Each number is 128 + 24 x the weight over its row's rms, rounded and kept within 0 to 255. Layers, rows and columns count from 0. Numbers have three digits each. The size before them is the row's rms in percent of the matrix's.

# layer 3 MLP down (transposed), 320x128, rms 0.0938, rows 97-130, columns 0-63
104:120159135104075124130104151122123130126126137120098159115084131127125126120084112136144114154153158136110150132118144151115127145127119165166086118126099108079121133195107142105144112117107167
092:134174139131105140141145138126073128117139171156067138159130111144140117105127102172135112123136147138171147122121151120142131102114166131132144150103119101081155140114165129097110091165176121
113:118099127104151173121100146092145113101149135095139108101166102122096102115136146151096178122122178121146125138106074117120116114181169161112150134130175124136131088154096111158121169089177130
109:126135086134154143111080106109121091107139148128153094143102133145151090068138157130089137112159140143128106142115161120091077143105109173097136096088123121134116123103113134138122140096140090
095:100120140124092089158097129166121200103121094137127134116141101147119113124146106139116118130099157138163133142118135184148135156115128113121101141107106168134107095134114145140111109144137107
105:089116121135108191112175105118147115134149107103127153116124111156134130138141115139138125095161100105139156099110104093111144141136116132151122110173054147106150154142119117122147149156117127
098:157140162138147119087109122130119143113086170154122099142104111144112102153157132143139114102143149111148170151127112107113157127149138138148107110115143136131130157152136157095122115105123155
094:114130140142121108124131091121085094109128164114121134110137119134127155136122131142153129117134103112142102119125120145125134160137135133103115139186105132114098130122143128108128116144115167
106:170078095133145134140164141119102115116148156130101119135113125121104139101125137098135145132127187133170156142134107142149121104091126110191178117152135146117122138148099120133131129182125135
097:121165140145132113110115144117095168141125174143124105121146100123136130120132157143140123129167146145146107131100119161137148107151135146152105087196109126131120161135151177109106142134163158
104:116136139137106105112110114157124103142092135125095119090160115145147121120080103129121132121103133081127097146134116140110164155122138108124091176072109128150162136095127118125112112113093120
102:104150090102121147150118108169102174098143125141128101120061134140131183181122183127138121135111155137135125110158065117154147135112097100121119159135127128110125138122114149186104103122109158
100:095110126127121110128130107147121184099130096155111147141157112136108140157122124143145136121128132110106134140084187130123162116115124109137160121127141152144128146131110103111128141114141130
104:163117113131082180133127119144087121131155105117105103119073140159124063094153165141138092143172128132124175124112168142126140162148139135179134124127117140117164086123106156128102133107160103
094:146121137123122110119117107154110137138098145109132117167103103129124066127115116141123196135133121143126144135194099103155147131118114166144107116144167123151116155131121122116097148107097141
101:103097138137132102140131097125134141110174104133086134125136117148094176144150114127126109088141112133163140155118121149146112142098121112113102153157147182118129152139175107133117109083184085
099:151118141136148113135127157108116132133119114130182112128124153123123164117196139118129135144147107171155134123132124122115174140130149159174082109114081104113107132157122145140110117135096147
090:125123105152132152114128106130137138170184109130166105157170115101171125188123078100163088133157129132096089112132121068136121146170178149106151110092118120098124098087111155164130123145120112
104:130116108172126142156149134172134090120145150108156130120147130134125098110148117107140139164153137116107155110088090117074149135193091161127096105122083129150156128086158154143139138161177135
096:119114134101085117155127075188128130105188142126117159112121140126149088137131136109063085110155125104120136159109132124149130140128128091119084114136081141163157157120125134153129121119119112
114:082120132124135125147205136095116116104104153110100167152141146101133150108126121150115127144083118115104187098100143125149132152136104140101153171133142124119104117135138126123116130070081128
088:118135116102095100160092127098122119148119133112184123143117138071172134115125132139162117146139147142157119092106120138135108172128143081142089134096094129129177122137103081102117137131070109
102:161121132085137112157109178162137110141116083090106135131116141144104107109145100104098120131086089091142134134139119092197105101139096124143175100123123120127125148117132127103205131103103158
099:112118165123137102124113134138148126119111118111120101124127107125126141087127101121130142112115124107127166150082125136115142136100117105141130156134143124092130134142106162134132084127149134
103:108179112124156127110094117149098104130078146167126110113164131105131136119125087147168120118131111127130159107136134094150161129140114152135140058092098090116147149091122104101136098087139122
099:101094170100132131141133117142155154112093174155120143150148073136090124149130117154144099135140130102173137155102143158132112118087094144091143111160142146118115129133149122131081125093168112
096:096146167150137117162136155128163166106119117140093105098121114127115116115087128125126125145138162114177145127149122131154151144101134136163100114169120170158161139127098120170121160125092091
086:167140176141104105134127130122149123149135090095162087125164168147158169104142135157096143079124090164106137146135090089143133129149107111110082152128101093162125122145153111161123155161137112
100:116148121105157169135144179126131136111094138114104166131161139072151138127116120119125140148155093155122114148170137106157126133174146120158172150181122110155151131156136106125100130153135167
102:135133123171131120127095069095130142161116136148101130166110165146117112125139094178128126138114158095147123130148138200158137140121154122179116135158164134093145122155131117143140149126128085
105:098131106115168130102133136157101114126094150114036122130139135130142164103131115083159130104131119131123107115136150150143121133111123175118155146147110082156131159139138109104123082147186187
097:133116161111162106164148107113099103141110102107125133145102141132087127099126131090085147095112116129077112099076164101137153133089105120150111113144109156163150112098144138151128140118138110
095:195121113138106145145111131092134126068114122146137109117118150092147100097152093099136097095137114102137107126104111110139132108150115109113177118112116133111103105099144137135116118123102124
108:127128101154132125143116141148124127161132146161073130074136111139151154102142117104127123146146121088072122142131156195155098132122107143086137102127140078156135117107100152123171143146118151
# layer 3 MLP gate, 320x128, rms 0.0741, rows 98-130, columns 0-63
087:122092153132138092171106139111112175182153133093156174148132148148081104160123110078137108124170166123121122154118148104127112116116079134089120094144145117110089133159079131138113132142116129
107:097135111157132113143170118151136086130102135145118146093129139174127104140101187064089120185110110106174160124160138121157101142138098131137111072089108137144152160115124120123097123175110140
103:106135170126139090140142118136085097117087087156128134126122173112146115142145106178172122166132096106147099138117103129104166046110181130145164134133130139139174135164095117158143146145095136
094:163156165115179096119120104077123155116108126151112118123097087140105103119096168108129147109102133141090103181053158156128114111132129126143132096103111156145154115111135140155110156128108143
095:147108151134145134123100152163095107135110123132143132115104161106142151102099097106123129179128140162070082102100108168170147095151127132115160122129152148118154116124147158122130123097115112
089:097193095155140130123142072138125152110123108073125146107143117149096148135150151109124104118124138095103125128163138104122084132125120134097166066163108134100191107097113145115148122114114147
089:125119108110121108102129137123111105145118099089106114128135146109105151118092139127120118131109170097129137142139107160140160122123123127090165085146099132148120126153177126143152115139138158
107:112120134144112129149110162140125172109134119139102156099096096153128144100138106109097146159123147153158126118109176170126077061128079172173115159101106123127143140146151134120134113075134178
096:139141113166156139136109114178156127137109105095157116104116151119135176111099077163144107155144121123146181098128169135152144147109142113106133146124160124147161137137140160057142133130125116
105:141146184132141140151133179140124138143130155146151110121156107125148176117105109128126105113122159152157097115115087069087144120141122138107099162097125095150134133159113123108140106100088148
096:112127175159129149140170149139145149089118140124124149138123097097145104130083104161161130097131126074112124128088079099164145083120109114151126080154128117134121087173096158147128127156114149
103:100140114170102128060132160146121152112090112123162185114129126143165122102171108124121106111096147144111135104125140127154110082128147099138136101142115126185140132177141145085128120065126182
102:137102132148160144128152132121143123115137136164123099142096112133102098095130121111118124119119107141106164113128117120119060165104093134132121153114091098144128134119131138126120102133123154
103:126140112134108142135125117143132131088095139152143135116129118162123091078144144121153139085128173109158117103129130163167170142177135191127142108083146102121113092141146117175104104114057110
097:141150117166115129146125122117117089104119121118090117125112106091152123137114163133161146155122129163089117145076149112136132151123168111088128109148101150146171107087120120122137127078101097
096:160123151121126128133099130131122127161116127091147158134114162128106135149157135128164095155150097150160147165154117133141106110160113142119120148127136119127114118130141109175129166119167116
100:150140135151113122125135130131156119157106168118080091149125107062164109144110171116134151142143097156165144092125133144129113131093109100119140118171157102133148150136124117110129111141117156
098:170152085119148143139135097123155087107130124138097128125126142096150112091141118124140146150145186164133147123126138113159131140155116124109145087149079127112103132110118114155116150152126140
092:173106132133141146108150151125115120113117150106117128141144119123121102145113155119124126094108091104162107106103163164137109140145123153121122143139084119127146109124168119101125139085103120
112:100089108177076128134148141095123105159143129130140126113102111135108129096091110146120123144143095085179133124116167102126143187124116130130133127126148122105126128118137189121139142118106133
084:118080140098141115115103114144139120141075167122150112134096168116111141116147118138186100140140078110102110072127139161103111122146176126111103128154122153162103098161076156108120163139096149
091:138094086097152105139146152127163114097141108130085144111117151150123117114148138131117120155093127100106112094072130159147124111102169097118144139122156087141148139145144144122117079147142143
094:134144173125125133182150105122128088135185139133060121123113128117084150096155135102107178131135159147146134136119122115132116148136117123124131142163133145169140136127153124130119090106166136
103:116105121119107127145137163148142105123184105137123122114146127089140094164131129166108162148140122167109096137104126058128105120110137106123181147125155178159114162168112158142114128144138079
104:125140109135117139094118136140165128144139088141156178146125125129110064144124123118144147136130116084145176120122125129118133132130100069116107158198132132121120131099134113147133142123127122
102:115144137108130147109111141140101124130133132147117131108125111184066118149111164156131088186130103136131126120128121087153115133112133104126092153131119114121112169066149155132107126152135128
082:106139118137141145178131126095120151133182118122159151135107144155145122126128115099130094098143139128131111109079135134113125139133125165110068102118150071132167148157129119102154167081121137
098:146176146117124095135137122131139118162157117176136103108086080112120128121129096103117109119131134137128135131140150146140110101117131106101155127129157126117149130109186080149123145150129134
104:132096136117135148154115122122094117128161124105077114129124142094144114106134119155147125140158157166133100123134135152117134182140097118146125114128168160147136099140105096108089119125132149
101:105133113101161156157119169094099121139158126118130130159134114104116124171097108143137171179128100099122140161138109112107122104151114119154118151145124109108111130136097112156180132141095115
095:141119123089124103100150118159132131118172159175121115164112108137151104109157105128132140143159127105139153139111112121102120128103131155185119108114111101164168107150119150120129175103112133
105:114128121150135134129117120120113107155123121148099130162087178169138124126115143157160182174128144150145135117143099097168087171093117199147120130137119130122161114151092120152102148152140150
100:088124030131113089122132152126148149128142146156089177158128149145103114121104122163133148152113142159144133130097167152168107130092147158133121122096133163099152132113173137130127112164115115
# layer 3 MLP up, 320x128, rms 0.0733, rows 98-130, columns 0-63
092:172157147133111124103126124143199107116100166109122121115147120096143120103124130158075119150104131119097117107121135154176132132142182118112175138092090169158121094122158142138120121115093122
106:132144113148123173169147141097149122137112098090152139105164093135155130139137152131104135142118154097112145126132119145144127177148160123135109084162157135113120087116123073184133164076109133
103:151129091146127130122131112121112141086141127112093120147117157164123126133167119136091152116116131175147155147202119114089133108137105080151148115134119102157124116125104127108133121135156139
095:124119143128150090118133145125147140119129112165116141094119107135105127164102140096128125145107134116104143143069142159182099127122134172135110144114081135149149125094112174163154166132120124
097:076089161147103144126100120134137113130136153146144105152132146168147110131178144151150113162153150137121154107149072121142107127134138124110132134122122093133115138121131137158113112124090135
087:127132144117136127132139157137086119124125136176113133151114158133155124120111098136158159094118103148111155115081135171132158126152139109123134152097149094155107151135128144125113161127118154
094:145134136107127122079128146153146122120141103113128086109107149093091157131136146137164141110122171094068129141143118128104150142079126150132144090159126113135124099143173137097126149131126138
099:082164105122139141123145126147122152143093146114125113133133128153145127127138111132136135135156142124123082099163141088097153110145127153078141162106106148100126148090128187109145127156116150
092:161136136113113126125115145141115102138134189163113153170083103094129102119107112123119128135142123098153127154139117164131106100143082146131100125132156142091161093145100144152102135114149074
102:141095127116155111128141116147121079160141135113100138189081138122134134160112162132173129174132173117084149135105157131190120082137117136134086056145146144159115128101138102131100097132167138
100:149139125148142126125109126154076123134160120122116121123069106156153143119170142124126134121088101166136137118153075101138111118080122145154141156084122079093165148161117133088126160150154120
097:148126122139131113149141120153116152143149151155115151169116079104160121121117154095121111142107143151110119159095133110138097059110128101149118141166110129163099154121154179084109193114149118
098:089130095132162140137128106133122108102106114125150104196104123127080174165110141135125184092119108113137103114119164142106093140124123130130141150117161111084125116109179133119110112143078124
103:070132162117119147106172121161113139126163144155102134156118134113135127150094069158127130110119089137098162108139147111138117133135098150122126118178135121150145165083119110117124138156132128
093:124149165102154085088114117113120123098178115118135084088102130170135133130084100148158126117132149144150119172138111112116156149119148133126129151132112142194120099113134094105138111139134119
093:122103136124064152126151096092136092173163137153092149109147128103141186119140090107134096111087133141175131153145176166106125149145177149110120142154137119153152108158140135155170124108078138
098:147153134125123130153131141140129087125138156114104149176134130090130100142118137149113143125181137126163096117140115117077145103097126113163143095113111137082118186162139195150139123108124123
103:131105136138105084101139131156145120161130142157110155160144129098175141150135164134135095126106164125132135085138151125179128071118107163134095116117136145139144118055109112142143126121132122
092:122135121139146125159127131136159148072193122092126104080114126141149127145124145133144124130149119145139168129137119115127145135114116078146106134119130120119110131152140184139154104136164142
103:094113134091173113108158093135124110142132159120116114141163151117145148139108071118161136102120082132155149143119136161140148119106080132136125182141093135144159153136126125106111147103149113
085:130131081170109160137123144099120133136129141164101138124120122129158083119117141141122130106099162105129152155163118106125077149153085123169139097125108138086107131133179141141134118131133150
102:159137133111169120119116132113130112089143111127103141166126183145140072130100137120111092092127133150154147155181145135116162117122129106136088114127119100146097155119102160088116124172119209
096:132110122133119106137129133104121060134175111150114125141101112138119141094153142124118106122156142112142109096143139073156152178109088123128116142146143186112119142101159166127151128124114105
095:112135088096151126130108133091140171087099157091151143098117123119106152082105122094118120084117115130137128113171131149147126157160139141165158144147082151137090106131149142123110096129115148
096:117109109138137152077138119178139139148115089126106146164149168138115109113133132121146151130092097141181103154109116111159129093177114114131078124158125098118091149092141143130119111140122109
104:145119112125115104108146141145137131103100109120126144135127173114142108116137097140102155054118124094124169116093155139094157119137121148138111138151137112136163106150138178114140146138167143
090:072112102139149115137112140129131150138119129118174108142193155097096129119133116124114109091114140150127094136081127073123098151145130147125082096155194123107139112155121143089167155080147111
093:101160140148153111128123110090137104108088114138137105141093128110098123143108141135136136112146129155075170088093137127135104138136118133100136091105109159169100130102173190147129165192107136
098:080096145140133116132118147114121124137156098138148147162119133106144094143146139087132115148147162180124111138163148142173106120099152108147110111134176120143117123159146147126143151114169107
102:094135150194148150110140101140125157101137124124117119125125096115137130175122136160111144148112143143123133115097106136138160120159123117164141129136127078163105096164099125109176130169161126
099:141138159112124159088136121157129114143119121129094102102131162180118178107133160079105146095103128104156128150117147120086101104176143120109130089090130163109145159127139110086164114142171149
096:114102142112136139081136130156136149137101111130183105115109134105131137073134133107159155132158107126111118139095071121133159099132169114143135074105123143083107150111132127099153154129112162
106:123078119155125111121118134124089136154140115129100148122096118124125103134092171123122100085186134154122110153125145151116123153116135135088115087081145193154135124109143161064094182156134152